From a checkpoint of a small transformer trained on Wikipedia: 189M tokens.
Each number is 128 + 32 x the weight over its row's rms, rounded and kept within 0 to 255. Layers, rows and columns count from 0. Numbers have three digits each. The size before them is the row's rms in percent of the matrix's.

# layer 4 attention output (transposed), 192x192, rms 0.258, rows 147-159, columns 0-191
104:133132144067131206137063095097144106160106141095100139130192120181158158139108154092140113059177135132169123137149129155155138172164087115086096106153098142126058104095153158123142117076187158150129138150124123146113119113133129127103149125097125126153140130085116188106117129192175110070121067118077060121229150149183078107125104152159151147111159178074165155124147111107185168158091120128187161144090108190165141115145161099134113171140117111068090130117122153091126159084195104182105146152135102147080148087168143105140126119069139125200147106123134094112155104151127122107
098:159163107140088103140087130114161162029144145126187129113156173118112166122075150146155098080100151157130173188149081110080149121122139141114097123166129101039172147120165120075134175120072178191171159165109146222159156131154154147130186168096142101206118125074146100123148135131113126171115143175129098165143135115101159157156153110160092091105112095146143183147079151082141161118092108097078181135133160121054090089141135151164135119116141156129116193133100135076126141079158108112083148121148149125098135111143124140119143144073101115171178130141138103190135115092166153140
076:125169129127118122111153120164144091118093182126097098119094135057103146091099150167198140142115149099151157195112077142166166151147104114168077153131076196076155153118195120155107130124142161131127102110112128087130110112166179110178120168139151110126096178102134148136170160122151139101105205073113130141142184123155140080146149166184151133140115143152097125133143112083180107159097094142164149105138090137167071119153138111191074161065158152086116120059082126115067118099121134066101131115127123186117122151051068120127190148096146135098150126126109107187179118086167140081
100:081075174078139115074085129101169102149119091088057121058130185179115133160137145132163146128167173133137167115090088167125109145216120133127139129099091132142084122098147128152173117098160136122155139138155126085119120108082134174136064114186183155094104134089158132128143106183182136098204154151106127171134099153135191057129169151131136171093152114118160118122103129127089094139173127135147183088100159137122178106093126167178147100148165143109102109113127177143112128197097110144137172091124146054172144133128167084149125174126131149127122097129147157208097072116078149103
090:162120186135112147117142151162177141104108131146143134158086098119086135162170083167108203079168113172104074142145140147072138111134122165139142134091126142215156150163153134100217122109137172177148158120127138169103164133108174149131176120095193145105103128139160060163151159136164099079151083137134105199119094121129139149075130109123187156128154081102095119173127092144081125108130182147170093154162173115094119133122095128107156130103119137113143136070201089144141117144152119187151137101164141150096147132121158123061149137174109132106136106091099193127119187027149102164
102:131117111097081139121110126078093130125147135167116085155114112101144128100171108113165113086085123075146165107103154123140123120145130095128129110154087180152127180122143125143072123140097144075167106141153167126106168188152079164121077114116099085107118109105120137148138116152106124117098175091176117192122141128106131099091134151126165136139141127145117064081139158207074130153159137062095089081135075129198132148180141093128105095066143141137112101115096168160092179116140126099118141133145176114117144160062160181121081035100220116084108111108189138207131135093201171138
095:136159150083148182147141117199174209082145145190187081092094102142145087089086085168121162118069182095082173126145145141081166081100159165154113132123111146173119112143119119145092124104125160149149135126130157141119119108159114109157132099140171168193121121075203127163129109075142120122153127112152124140109055118145164135107104099082150163172149115135138113092078117098084170203089156148144082100118116120183086115121132103078093151120164130062158141165141140109145098100162105176128091075123082170132135111113086105108122120091145134190117176098127099173106063119104173153
093:113184139147148145125103109161140168148147110117109156102197142107125096123089150120144116154180182150094147144162117105144104140141139143083110050137119131112110148129108079082129136088091138121111099086156206104111129107129112102126113112138146113140090156080193142130173077087103171107107109147129173103211103105146124114123128125163138096108079130185176121082142112047140150129107112135140182175126108124096078142093121113102134185099133135095074196123106150086151142079101106114092148175112107095062097038143088126207097144087041122141115172135101167191094092123140127093
108:088144107179151190110131155109137167138169118186183089057166115131132099114172055072135126116121145107113159074121114116175089117104138148113123086151097134174130168071143156161095116157143099131176157106148133152096120129115146152113097138154102115208130086057126102134164152153143071082087098097173134160112126122149132119111129139140132153145197196165159090112149136154112159126120168170139132066100120103188115094122136117083101109136103157137122191153111125119093130130132118113084195132202168136094168157163125130141064097152171088079087100138124098148131120137166210204
085:096118124155097145109109109138113128092102171137123093132075119163084156187122120169144098110137125155134122139131135173166172127187148108204147078142148102086133146128128111120121133175137171129133097116120097120189164106083132173172168132135195105183111138136101078176073061152089101082108136146115099157141134121082128111083167189107175146161119016135104104152112135106093122122136131123132153148101118122126107189116142096200125112068154088144179140057136130159049146148198142123136085120102090134136125126070153114044138085137175129071116107068114143094134121080135137136
089:114142144190139106085170085133135117152122109167149186115099156155130091131155146083124131070134163120133084128193167116159085139076141102179105151095151167133118161107224131158131136182165121144152109096080099163048092101223152123159150187147182135155046138051159122224096117139142126132109136096110152199118113131159130106180154113134067097134153165107118082156122098136122109143120128118113154122090159125137094125133163132089146143134107050164121145084092124087095139152109115086112119101130124128146149218109133144123143109119111128132172151108080113120141064121142140152
099:122137102072093114137058136122107096117112160141141095173174072132162094093161128145168088111114124119148135069072186114101197084104149141133136141147111179094107097143127112133167112170115127095093114182153091136210229133093108141147187147090097148136121136122107164151173088160119097119110079135094060145077150088112142096122106140140134132084161113097157164105171136201109156176078120116142085154093108113179176126133056130167107078180158130110117100109157171142123151118146137128133149129137176157124125049124103133080157111091104099143158133127141138083125105081175193165
091:098138064154106142174162163137170149147108163153132141134179115125117081116158150084150155128146147104181074144141126087131161172127132111091131086209120123180145200141176148131044124094163116144112068125101124112115128150095122156105139139140159139124128126172110167173161231169128137132157202154175096113202194131148153161147134146146143173120134179118092161101148130126108130101183133158079139133156177173090175128136190093136145173116164156138135151156092122088133170142136067154100112102166112117148132166093140174146126136061145153167093164118134110152178170086181124091
# layer 4 attention value, 192x192, rms 0.292, rows 148-159, columns 0-191
081:083137124136120126155164112195087061118122119103106108119124074099155143125148167116054134129138140058109120166135145163136137135124153144157121128109082158129087080118136104202180076135135135112074158134182143074121083120147078122100116092150144193062125105129152149104115117101108162094129133133179120134067143145156102172100098130116106175174142121159135118115175175159099114197154160174140127177150145056157170127154140109114165140108096127162138101078145174107070141147116126127084169135077105145157115121134139156207154116169126042068056138116126130065112176148171139084
073:114154143093135169145162141133061145097148095095101188094188110087153102132133067143104072115090142149116094143177203142102074105106131099166100167176156126197136123105093175126134156177112124099135141135109065165171161109106100171110108091178150176097152096122186174144099129091065146131132114139139074094199120084104129111142116136128194115120169086115169157094161149134096168059118184166147096132119196108121178156167131114111133120131148147122114122121160133116097078155123171155123126162094140101186143134125083116132069103167152141110080127128184139096092153168120057133
088:201126060163107201151171112079101085154127100175175131187111131151171117125078070158120169112128111076114121154123150080108125158051117099089088130118154117101127151156120140174091176128152160120134152089115137164138151103082155144102102191155160109146091154140147126080145132094112121147155123143086088114123128092097145143157090143142126140138161132099131116120144074109210202084127121178130098172135094155142136158157121077079162163117065092097106146158181076139208120144112136109119134143102164160130108097103098096055108138114104085139130166134178108109172116153119100214
083:137145104142127142126112136134114141095103125093158128133217090158165145072094130146132133175128105125147126118090178112091149162049162067108148173141116080084074058143142157136055134066109081084122070144152081103112110087126078118104128180144075123158124161162093123121120120118095149128136129125167126122120128191121145139204124167106038064113085174089159112071181110095145134146182113142155204143077116169151111104121098155167152161115111161130134126153125184145132110108105122125106102179132110106120142159171097124124082112112172117147069150140142154157126133211142154085
089:169114154125138122171190148142167070100093166105113119065136170135128095163117077151131127189115193212106134084142123137159158084127096138144173165136137064108126108103126090178176150093194113139153120123098120187075110093083151128135148170130149134138146177118131153115186099108152115178167064100099095075106189140088116137151137086155113077090091096148112172154152104088106155107134177110117143157129131128158119113137145103163109132136132126206138097091132155074138063144093179138143141144107081114100159151141098115126184162161131111127106103078084179121127189156050109160
079:138135099142089106088105148114086110127102085085080202131143079123138167162207168080174107152111124170091083134127114122171121163104148144127107155142116137110123153161100110080112104162160093060110091154128159135164160133153128213077166164181120122087068105166100110159084127128138172113110140094093161099141201175145131132158139103110129099142159160150096115080138110087125095089116072094114157154083170074104159080135185100187111120126098151127100152103125142115140115156048172112083163118116148159161146168141182162183106141172084091073098120119159163102143165126158114104
080:088139185091105116117130187134123129122113161101097147100077122103146131134148154107093148116131124052118078223087099086176099129064154103146097122111120147162141069147134136187123060168139187211093165134114084169189143131136113178174078099159138180096126097162132124136079127130153113117110132162151115167052138104112135163141119127149111149140122159172117171091107100135145089112175078125096075098111197141111159142138157146124131101104100106104135080187120069108091077140138120141146147069145106162184137130155163135102116107203158148148171136126182116127184133112165122119
089:195118149058129126124154094120152086090149157122121185176081199143122182204110128134164140195175147182106110121178145119121133154128118125135112120119140135115084141179161097103165117125153108128122076187043174143170128177113104113170138172104129123107138248120112135110164133089106180186178107091114094125136122184096146126117105135107079107108112095090061084166117170115121135155160104088113110187123149144155167169150105104148130201179151127128168104091155123132124109108094142187120155101059100196086139138113153156097145119121119133136122120107116145134128149124154096134
079:175115168177113144126150155103144126149131081126149102121207121070180136112152110144182143166134155136078145102126162139081098123128104099108142179083100091165144131105084152134127136095123126115129081114106108154020134127145127109054070150139149145129144142126183180195161173125156116160154140117132159099134143153140111118166118137124023122061200180101178174102214135116149130129138183221188104117123138116185115101139127177130109169144108147117104150128184195111141128124123132129123116129130146116123167147140099124097096115110131121147090117122185119141108185189104089137
078:174107135102130198167112148084134083065173112118134112067144104139134089162130089169104165171134134150094085099122170158115147114148115169102128136153123114132183135136129117099073133134127125135103082140119106137203228201102127101115123160128111151116138163190113116110136158100136121137118147172116122070138097187121095123094137146156155151165154113109129103135100195138134150101127112180138123096096117093082155124108143102106130182106096206065082122130185151211146107164175102196150117140051138103115154048119135148048072079109095149120118120097122157150130161117107145130
087:125135154122116153076202146091194156136135139145178100152140152135077120158133122080123153097150088170117134101161126107103097179125149153141133156104140105137131136130132125088089139104151130102099134122128142099052117109086155106079161082140150086131175121108160152069092186117133148159160122101096134077194127128153152136112106139140103132118100097107111146135135117117099110111164150169133141144181067189103095139114186136109126201076140122069200135104115156088128154145114125134149127092131104119111144245150125121179175128090152103071131097072040063204144095192103127106
076:101165186129141123126078088159084105147148096112107129107128094137138168129101153125133122092078110156201148151180146137168095142119146096164111186166105174124181089143108109129122126095111145183150174127107086141119119112121167150138113124143069109112093198082191142078109066088174196115146118162109146113124128104088091130151140114176178090166147098159203139172111138119144077122142138093175117121138120125127119114115113182148082089108172163183100103120154056161047144137104139129189105120060097183117151067165087150106119141146142168147150123110141175160092129155058137164
# layer 4 attention query, 192x192, rms 0.214, rows 160-183, columns 0-191
117:089103126130137191165142126100118104115097151139120150144165153189115132176170132102146112145109138109144187155117121143135167175083167108132121079063126106169106107113106150129135087140183124142080103074125144098184122045141116136108119090143128132131130145103094062153119067140132117108186107129125082170104120072146074162117149118103137132090201090151138132083154104164120077091101094129120124133136080128108101133150148141140133098140117156062157138111118080107095120148087124101157069151162168066158188105130224144142064205108090148169144126083078121055098155116146170179
114:089133156090110124132122064117090107209042144085109193127149108144179177137146076091084204115137086155104160140149123127110143160107204132110172099085144122130086149084125124112143123138178111118150147158139166111161120090108062221106077145127110147118135150092133105156152219159122164122083166205110094111085152153131132132160049129095175151140121135145151129135141113159105091028168096108094128132104147155103145085108126090103148113156122162125064106071120121109123155166095163147116090118157118106141110153144147126140111166138146098128127088112165101129102137156095161167
114:138118161079115137156118106105141113170167148099108098088142152147109154088122134138119185147120119113184186194143133137118118151150143124110142180099195101122135117075166124113145049122092119083141173089131130129125165096125058156134090112164115144095159118104139102091112103118128122159175123155145095208108120119130145056172093172133081117128106104180136143157089119068154125043174119135047153129180134113142177086093110102109118151133102056084134128059100107109124162156113212116109172097129130122082120132174162106179102170153115186218091152160129141119121128117122136152
107:176098089074145162131156117131131105146114083117101174129161193180106126113085165146124091117162069164146127101126177124085140179122082214135160129135144135145084076145161144097147137150121152077136183154153085120145196159113203134102164145183097145141190145085083150142116072130139167131129080094141072127113160153074104168151194087152155111122071093123120110158115145221153113152084089136137142145194143118138063106166132119159162153088132118136130195124121123104118101133141141139139114087124137181125197169119127064118098143109131120140100137151123131078071147099120138091
132:127113140156146101132153159157102117145131100115123124099113079159117150176100116110095156108136094160077141082113131046071093108076164135125178131109111141188176130126146097123088140107111096134141122122185132114059126163142174105102100143082138117082108156089164157176105129141097179223105140165152126096123094160144090131089117164068137096127091113065118105197179176096082115142074148149088080182150093157077128152125098162129143131087137149138101093161126092145072119159155132125115071098113137117132142119054139122146152077151042127088121178058147144179123152088103104135
117:123146071186169115163134103106110104141120141106177110165148140123160106176133156092110129120158139179165158108107181128155148142116102155087183152117191134206113142141115130138101121088110132119134137132068112162120063136108171123114122058097119154104143159082134150147150123134109100146148194150106131085117107132143097063144141153143129147235105133123140175109100094165145114102135144086095095149163090210147073169109109099095149163071083161151116154141182136200088096134137132123137104084148074100109163074130129070152148107153193175102129157100150086109117144126062164198
122:160102144115117176162136172041159116109159138166181089077109163169114161099081126129095110098169146101117114147135122044121100135154135133110129148125141112108035131144133135143170137131077181133162100074155139112127238097105152109109110210119098108149138111130083191145087081132183140137101136099135148126114149136125140179191130096117120156074140126129126132155097174139137082154104150091141121125116152136099118145143158135147088147185176095079109106151160107108071188084100182116128150080121150090073110152199134061152153113081073074125131159130130106154096126114107125094
110:079161106195084086163159170166184154091168110176112079125132092182129080213144143123123128104146151147097191116081113145077130080152177124109131117106089127139154145083112179151125125144187054177164150150105169155170130114117112163163150178178145152126122125103106114113166121145091081146129136132096102138150117110114145120060115115141123103137120142132092139106124102125072129106197132157122213082115124099118188137109145198157160158157087138126116096132086152070093185135093097131167123167108087159189124098065115139096141136112112066158127143117121203131128132151157126172
114:159095146118118117159129108125172108143127051205118161073120142187156107144114104163116097138089092144098157137077105103089104131154119151177097147138141178099154142127060181114128141116172139178173123116110132159122177131191115102125161155140158114101103121162111111086216147100167114102060100062112108075116102129140053104164130123142083084111142182167148122129164121075114151163142149141118159125103134096146167106134190142020127167161144125142112122128109105118177122118187106106109160161109152125090148127184145143143128122091114133129102132134134166184090024146103070132
124:188088144142159119118154135106138095131105127119060096121129167182162090100089122144098140139156168097119134146158144094109094105138075122048135157147125103107097108158133108122129136115122149062141138085185087151148135177177194130103057168151106104093104144118173050142155095068146115192120071089087159096116125218217108149157091124112096149096129103144141117159153154111160199135066121108147132096135131166093107146104148204158129180095137084070152144096135164113115099065116143162130126129123117143076100130152146160167092106089065142145160145136116123168157100113130109135
125:154094184120126096132134072124113108152110077093148136080067141131117119149092154126091083118161157092134104091187159111086154120163085100102074139131125150117095119161162106087140134100091145119146112176103140105123127164105103135117195142152153148169064142089133107148063134117072158175137166197086124164086111118107132142166142126109158117120115171163203118140131131147121161155071120143113170087163176161068135107080091144145124166093120116186144128114133154133104160099126067056141162174120092185134149132087199108187135139115199067102142150108120166122041181117137111112
131:167125145102081151102158138099167091118149117139117143133130158079069200125097130084127097059087119121113134110140096150140088080169076100126128096152127132099149127147167120134096150144169193155195102163079146118090108144191109143160167184142101086147134169096153095108144142075125112084055101095057251137147087152138078148094144174151089089081149100094165101130169129136175118153111114139121133129108131123129118099138192158121156162116090120089217124131119112138156129154143134127053158146122098139096125161087144152106151122110124089117129117141126124160131063114175087067
116:119079060135089131052147141109096133171167101124142134109119144114086154095168101050159136141113139084118111086114098109155137052118148108155164132170113077083115128129122116131100119150142167115123193175177180123097124166168084185109077133122114153118160176118112133199126134177106127150052094100146114191156192097147125103200103060125147087069174121154133133113129083137152107124200111094076124137154114097100115114070130110188095096127159163135147117173182122115154091104108147096152153106182124174152115146165124147086120105087112137092184121112164134144120143105134143079
115:104133156125119114144172109148088118176165146126185109094119079137190106117125139132158190132115149162097135135097167214103080167091152136169101130145141080164142132136129136187097096135157114143131114135186159156104100179137143153101071154117097164146101069134141078126072129176084178098182109149197092105077084080087136110113142144128202166135154151113155119101046113171133148129093105109137115146097138099116058143121166089080130087111095108128108120161124134184160131129092086120181100116128099113139121091111137183075105112173169103177141168170132192125116170096150188126
106:169114101175108151131150144132157086072102127145110142131137152093068109144173146101120089124095123138127108127124093101116126134137065153197105073146096134119200151099157163098105124189100157100163140139102140163119170138174116148093170120141135153163107115146176087164187095141095108102111112079129123122161175146108085093090170105120196134127118169198135117065079171118083063159120097131117135208103177129156103160137184135065066166112138144143135140093079112139143097144139148098185134188104150131080125176138163104069060144080095129131097095100120068110135110108109109084
123:131159035096125136105123178071110114154171121154097081149085152148154130129184075128101124151121154120148113084146180077079182141120161169097143177086103125152125107139104130155142099118107057166118128145140087138134135172074170106162102144133118101171147113145167180071132095181166119149180159071126095102100197152125178136138146127135126147140136165117088172075106140122103104189129162096114163160066149138129211100187133122116104124168209139133100144071093133095136088185100104131122109103168213098150087111136118117098119093169155118132129112083133115159170110133117158122
118:167186169098067167136191137116126160199109142154171122109113140129105127143123128135116140169107131106167118101092116157089127115080091113077110115168101125146129151160170075125081116112161134120096167150104155083173136182086113198116126164106115143114132176143158148143148134151105166131151169130179094175095137150162128099105120093101164110112143223117188046124108135070065098155092104124156122077185138090156139114078128077087128151141174129167070074125122138113098126097110094045200097079121078150114174132111095128150111136162144123186120146126162150129089128176125143156
114:098063082116126157092169093137128100130172087175118140103136138149074081124152154116088089107150159165094146104119169141195150150155131127075115090169122133195178104092078120157127123154142137083059153138080118130153134180129125108123179117084070182151128132117118096121180111138069110082144117130124172108066144153120147133138148090099118176119085188147129087122098152183120178158127126192109113097125114114117139171118139108081167134135059118129139154100164085107139114162133142131193115132130169121142162115129057176160044066106122157126096164153087153134217172129105145151
129:072087169168194119140142092123078148142099149158141135096113092159137082161164135156168123120141054139100124177096207150110149186140133181108134141108110089143088160103120117149124081133158136110132095097062086106149066097098120135163140134092125095161157099114119102141112113107165126131182145138146154146119073143163119058132125156126218138151172130119115147094119079152108125137160135178111123132132109184181073097090069100094129119134129198107147105130123087120154164118096091152184128143143095089117172069114088178165134110202098127121178096126069147207150156158084133129
106:172081092137134110118137089145134092069206102104127118103142155140125122034154114103104094183126151170130111113213124141153132124145140138146151159180137115134135116142104144101159138093080197109184185120114102157105164133152134169115183062197102126165145175140116132111209123084165107148118128121155105110157064088130142133136130143083099123127087129145162122213107150118179145080126091120097141080119175146151065083115121109126144087093141122115147179135087160125135111129131112130128102149176160112149085143138083147173155217071095127099103129190195092104135125080112130118
112:104147164114154125172092104177145106180136142126100146129103137140122066182118105149135080120113095139104177156076178197114088132138189123149106059082130167096152154141145186129128159115145106182143090134076167106157095127145096086150149154137131127120121128065087163118121143127148097165172171215059131130059136164140134115100127127125166131136132178113139165078204118112094122117157132168107111171127110168171109081173140137141159179116123081091163145096108162087077097178122152133146113165117093102140137097149155102165129123214180111125163159093071127135172059107143104095
115:104112113105047132107173135169124124161189116156158153129150177166122129123148054116110095108152123114108125144072099113123139175070175168167122123138077108161122116133114068123153113124151154155132163200116163151154156171181178166139157139132114131062118145136163127099162102170084098090075107064133156171094170105171157106113142097121101144119172135194156117053091181116138145136131094114160163146151182085062173132175160101102113191116151098162134142103113112124106119132148149085190165096163122082139148107079147113144150172075077152173163143144124171104146153189115121113
130:160116121098171129100153173104154124093146141133128118167107136140071119078146136171165100103134094119139091118135103149127174123162096053195146187147043113107169194191100112156113182170123167112158133094089088123127176105062148157094085126120110108161132148126114101168140179103108164082127129116139145165132104171170104104105097155165079077125173126089130069156197129094096155151162123148163139138122098138083149140127115194132107106071134142098174116058130093106091108142142067152101098120108131163143108149062104174121058107109158091087141133076130152166096132134170092162
115:135109133105134118168138157131127116101155067127151157171177115072136175085101165175129132136071177168135090111110131136145078090188105097125143186155097101052137134071104122051138092152120155097087201161194124099135148124165088114142105118126125109112157087148038162171095117134141166100112115106163091155158175129141145151093117104141097142106107069127095149165154134097152119088123098135150100150136115103136099116146116059165133107138164108106081132134144107096201079073101143175115144142139119121211093100125187129095150077086149106131132186199132104121130095174164136093
# layer 4 attention key, 192x192, rms 0.208, rows 160-183, columns 0-191
120:130181179107119134135119126133085179057150154096084118119087096127107139122127143113192101072115086115102125151134111159165132119160130139108159087103170149106069094120120107124170124094113097105162089156132192168144145153087202112130075112114146172114215097130156108096137133153092171147173187162126145091090147110062187130160114137104091117153088130102081116184104155146123130150127180126113123140098132112098086073176118113128121161079105132091117139160110152162159117099107148090168185147087068109101122155102055129119079191200162090104135162091138096189158141099183136141
109:110104118119116088087064128086100141095167087138089132106148101150084124133076142089137147086162125126144216132097090156095139157113119143130082184132094141132140093124106200096200127086155112170151112135102208178100128110129057103194122117179155129115127120101111153086148118141151123170139151168102082128090115081107131116154091083132110084164111165077169099134130109148145116171113198123146178129131099133124157118150184136209096177138105094177122153162094127143148110091152095131116129173105084114092091102169133110142067123152153146086105154087118111105165151196176054104
127:123145135162085096185104139135130152074122133085090188126143147154150068082146132115176122145124070141147190123086156156076122164134093176161083158130121149124102129118118137128117112127160166123121166180128105103146110159207153166099123060101101130138196130046119167107176189178130160152155120223146081115079125124113113125133141128088151104139169119119131147137162130189159104136159160215155110103125118145090090103139085085149107119126093113141119107134159141147146108105105172131122157203125126122171199171181201122117139167113071153113146080184151107174147127111135147127
106:170157132130095133185102131157146092109137167218089083157128118136178099040130142082153103071123110073102114181127072150190165152115122135148164190123132112115149146141128136131162123087170155093156133086067188108106123150198117094119141134086141196113150142112126098105164128108149118140124058096104145076114160119132102070108091152109086139112161094065068118115121138139109156125148092121138105110132103103184164139118131118111155157157110075057132082088140141140116165083148242128136182145110173144111119152104160109153175151160104176151157115159150101123141133152165115149
117:101138115107156108091147111148097134153118093191158126148111121124077106128082101070142108136138143126060160119109078138133131094137106086170062127164159136133130150164137095084111207157150160080146109108141171181114145121213153170172107205146098106121086129166133084086167129096164156155091131068156126182046154123145109161135106090130137089165163150133121095094108104112062155059162170114131071087114167186141094142096058118120138130120154138146138117128130101168102100144133124119160131133182095148079114207107147189162119148122181158090132156115168172144121091113104143149
124:101125137083142095132113101142080073116119106139151152112102074115168098196071114150090116142147163073121121138112113079127075156058094173152146054094160146131112111131086117100121151126157094118126049082135156113085134118179123139132113099172099118075107103152133104137122165200063134074115104158113125145125053130182074109109093157158173136125128088119166166135129160123073105123040089082130106120109121123114109138176131078109097149134154128127123134133078164149089129052112066062148111138122171143123060136128082109136079129137045142128105083115117098095129127099151142101
117:091154090102092226125098137128129107123139106126144103091137184161099142122108124116153144144146161102186156071146093205190126132122154125119139099161165119123072148161098087164149122166089135120082142120192118217156111123074103142066142182111124131102090120098162170150115135133053126158156114131087100127089181138136101146058095119145096067116121151153142089111108098137099163124064105121170136143149147163142141101072058113153132124139134157116142131076162129094150088163128203117135164136156145168154097093116107103169050152128055111131083164179149127117167112151155127142
112:142083145113095167073075150141141105046143136143141165122155158147135129111218123103097111111100113158094066079115159114117106152101077100099104158116136107134134124100136115136173112116079184147105116058064097108080138087135172083161102115043133081188178114136080127090147122161111083150132135109156131150149111071093156133182151104053124069140104152138145155094074145159130103157186193129100084140107113129148147113182113122162143097102137133132123107162152158121187115173189171147147098135051088125159131158123142113116161151103101081068139138156177134129124100126148092135
120:148145154029173181114138147101171064105128114096120147126161120140072158041083136069065128103164142140102123116145159120118106102150094100134132127073163145126172160149143085054129140137091147075106133173157088079129136109084128093111177060110138121134102145090102159145176075128142109113137153097204156165126106156179099135143134111190108106084102126120174169048094079102159144092144168120129106110150134117182131088101101158157145151191153088091098171157159092129165119156138079155096141093139101088128086128128165128143146125127152135109152104150156060096158136156089116129
130:136164166152129161098155101153121096151145163145166146110103196172113131142076110108160119105146134133178162138154075122148115127176114104142092129128154142098126121088088116073124200164161107129059160103089101147105145155147106145061135118124074139138145187079096185115146143090126129155108072193128166130164132080211143152175161136154132128157175103151140170140125091162149117078141088094096158137158134148126111092083133101114121166126146158065163071184172116120136116193122184130114171077138130103070126125183128115042138106085104141164146132071124173147073120088171161116
120:132102132160099126122127080136115106070082145139149101143116106121131108148153119083091111118076126147119144108084175136105102174145124122135088093099075139077164083119137161153166114126126157158208202158179102162126100135199171113159232134130142137107100081116088045111130101133103134112148078125051085096110124140138108089091109075092133155120124096168099156155053118128117124103098056117148097057099103147138108140165121102126101122155165095113114170101098103092089085138150151166172163145167215106099125168146126141116153144108091142166090096181081129154113152146138155086
122:062108139140205116104147122165167128115151113126154128161089156123106140127159114141147144146112148172110084159163130127121161171124114112092165116091128125074165117123092116132112097175101076113097099069093105081125046123101108114102096130107135069102098123132091150166177146085160092109114107083146120132149113062150125176067137074074123154129137088108166161112132043110159152093200120095089147118150082142117136156050119089141147118140087116108142124124147077115150118194091034126081089103126092070171154126088143188134093124117158155078096101169108109087130177154131112166
114:160119126142136111144146111075153121072162159127139123188142090110113100096129145130117079144136092095086089197155140140110111149155098085093073148121132186114081204098181128115154171128125115118096114081100130119121172119115131178079115162091107096153090096129180141175153105106148149119122143129123088164163122146151161148066141112091189146141156150103135096090083152152095146181113128168164178136146119102107106125075118164194117228147172098106142117047145101056127143124112151124153148178069117097090142110083127081159060162112089079195101126146120124117088151101133131181
105:136112128160149105139139103153127182119056103150135167131125110138087133205117081103094149147083091169177097142111162075120133113078116124154193113060143096141108180132096157107133187086110108156150122074062159139134083104156140092120180086117169087175132125077136129174155106133142137128089145137129139118155164145137167221158133146124133163171083139106101148130138157156089097138162129157164067123087137158161108141161086078060135113083060157136063161130147147116128098068105140138181105126129147092061197128110116132106111079147139151085108090048117127128107128121095149131
114:183126176139156122053154164109121113098110172123076148213152102164099148106128108178121125084119187147047107097088086165140105104119104114084162142044108049089152187159147167134167113162080090147134147150103125103095118121121115148150093149143120135129178130117130097210146156144120092140129185097156144137175076146136143126086108048124120109083178118147110123117114052135097095155131138123129122114160141129161150091075106150089151151161070121108140128120135155084073113096127104104098164117092099037108144152079109149155160125180124095106132114166144111082108128150155151138
118:099149144135099194067140136133138142144127082159144108062146121140106189130087174177085107183188138066139086102133124108091120084144139086076119132162081133187073146092132067109148174147119169112123053151152194127126097112102062149163119150154087081147080123178095139088108105126119135137097156127139154144180138188126092117167104121153143113066130099101142096165131154097100132193104129140130142100084110088093141139108199124125186082127140154169103124102122126135169169091104104122108121101125180168111116109107192128198123125112102083109140191092132123091133086116147066124
119:115093090142074178111158153096150112137171184112117113162153136087138109092137157106073090122085159078162117114098149148090076142145131084181116090128050132145144158120160108110112134162099172117147142086136159118137064121134123105115154135096158158113083119093158125162135167112102125155137122155146137148082154165101117103172073150117159161117109129141083162122100137113091093150137131158139135109165168152165112140135186145119109132151109074162141175134114097133083059071146111089172158156155137124071200195066186087129161091124153145094144163069127038104069188138162193176
112:111108164174185125216100081134101195147149174144104082114177098083187131141160132093159145145073143113100087142151134194123067128098113155152165117101110118177145168117179122162079156109168106057158087113167149138073105134114110118166079145088098083124134091078111104109096092144088184169186114119143109125150025117139128166173083169128132104164135132127124155124109076157166125132113113119159102125140100122178118175095161108097129082140099120100075121138158153166101113066138104115124107131084117096125198130116175137146129142160185084123152091132091092121102128129128182130
119:130143155122112098101073134097086147112175114089127135155112124125153079201161166157095195159083084155137130068076087144168134164120117134103102124099133110207019106113103127086143170087151133156179126138134171137119076138135136148194104098151122090121171152173138130097133173163158131123094157167089140117188088090118162162177085187114146156143105160100145182124171172117128090123138161166131078115141177105118157182138158153169114106077119126091118102108111168132110076114078140092154155118156173075133121138129063153119097173108155130126173131087139157120175120120173161170
108:168097158116155095081077124081131176132086152181137181124149055153136098163173115083144182121107140136093134172165108116125133151160083156113156118087195159076185122143101136175131102152114143181096142177147057089127154101130078121089128084098145177134156136063107126136102143115066192123157107124177072069108137131166110113144175097189180158134136138149105128137137087132114141133078069098144129153110113117106078102075102087109142162132089132116077125122192108075150173140102125116134163101088114128159130146173153134114097141110090150161114103162083071073150137083177113142
108:128102115115071115132106079174129105103094127073126110129139110071155131100152115138143120110133071104149137100136109107091153143130051102150084156157071135167170075116141141125164129124128095122162141092136167124099087087091109140205119135180166098140131121155172163135204153149201128123129113126183154109146137138079134066111140149161144152106170143077150158095112138092143139119201123144155143052126122135182157101125116127149079097230089170169171115173122118191152158073144094124077140089172110140106114162114127113152108164114135193121144084138155127213104081127097166097
113:129104140145154155088142114150088119080133144127158121110149105102137120105137182106118105082140105104178066135078140151194145085117172125120121122161127162069192120064154131093171167130078109112092110057135081147101129103107103115102139129134133135067155153148171114145090120152128102127080136072209106164131102137124153110144120127152079091119063106121105117166187104131115122151116163163173124072122058089194065082068132087141160150135136095178095180162186087141117108160155171156122104167110109128163194130111133158121168080153151101065105114109199092110128118160140128166
129:128085153169073133115153229167101158129157131176100109192164140087129092105196142176138133109096163179128148149190109104096075139105122086036163074139117179091047112154153136136071096131134132135083159152133080147102141128086078156118129125125128109156106180139110108126155113096101121205111107108085170122097126060119152089096169112074162109077098161127146134131106125155126114095107100131107162106151111092123168105095092162158160144085155172119165144128132121110087143156153076136158135134157084118121125140092120147129148173148156191132070153122128129055151131072114168111
110:150084135115142052157100159126157184109127135062139157109105140067094136135128172132191173144150128091113108152150088104154159136078070189162136124203144125126107171143186183215044094118133148096150127143119064126102126188155095089116140165122122141168150045117091119142098125123134083165144116137114127104145117132104163150120158153109119085155133133135085101088127114148101173159108210166138129083114122083118111095075093158163097181152127122135138108080189102079104167124062153146109138110113179130088137091171115083162107117108093151139141154140157087134139103110087104154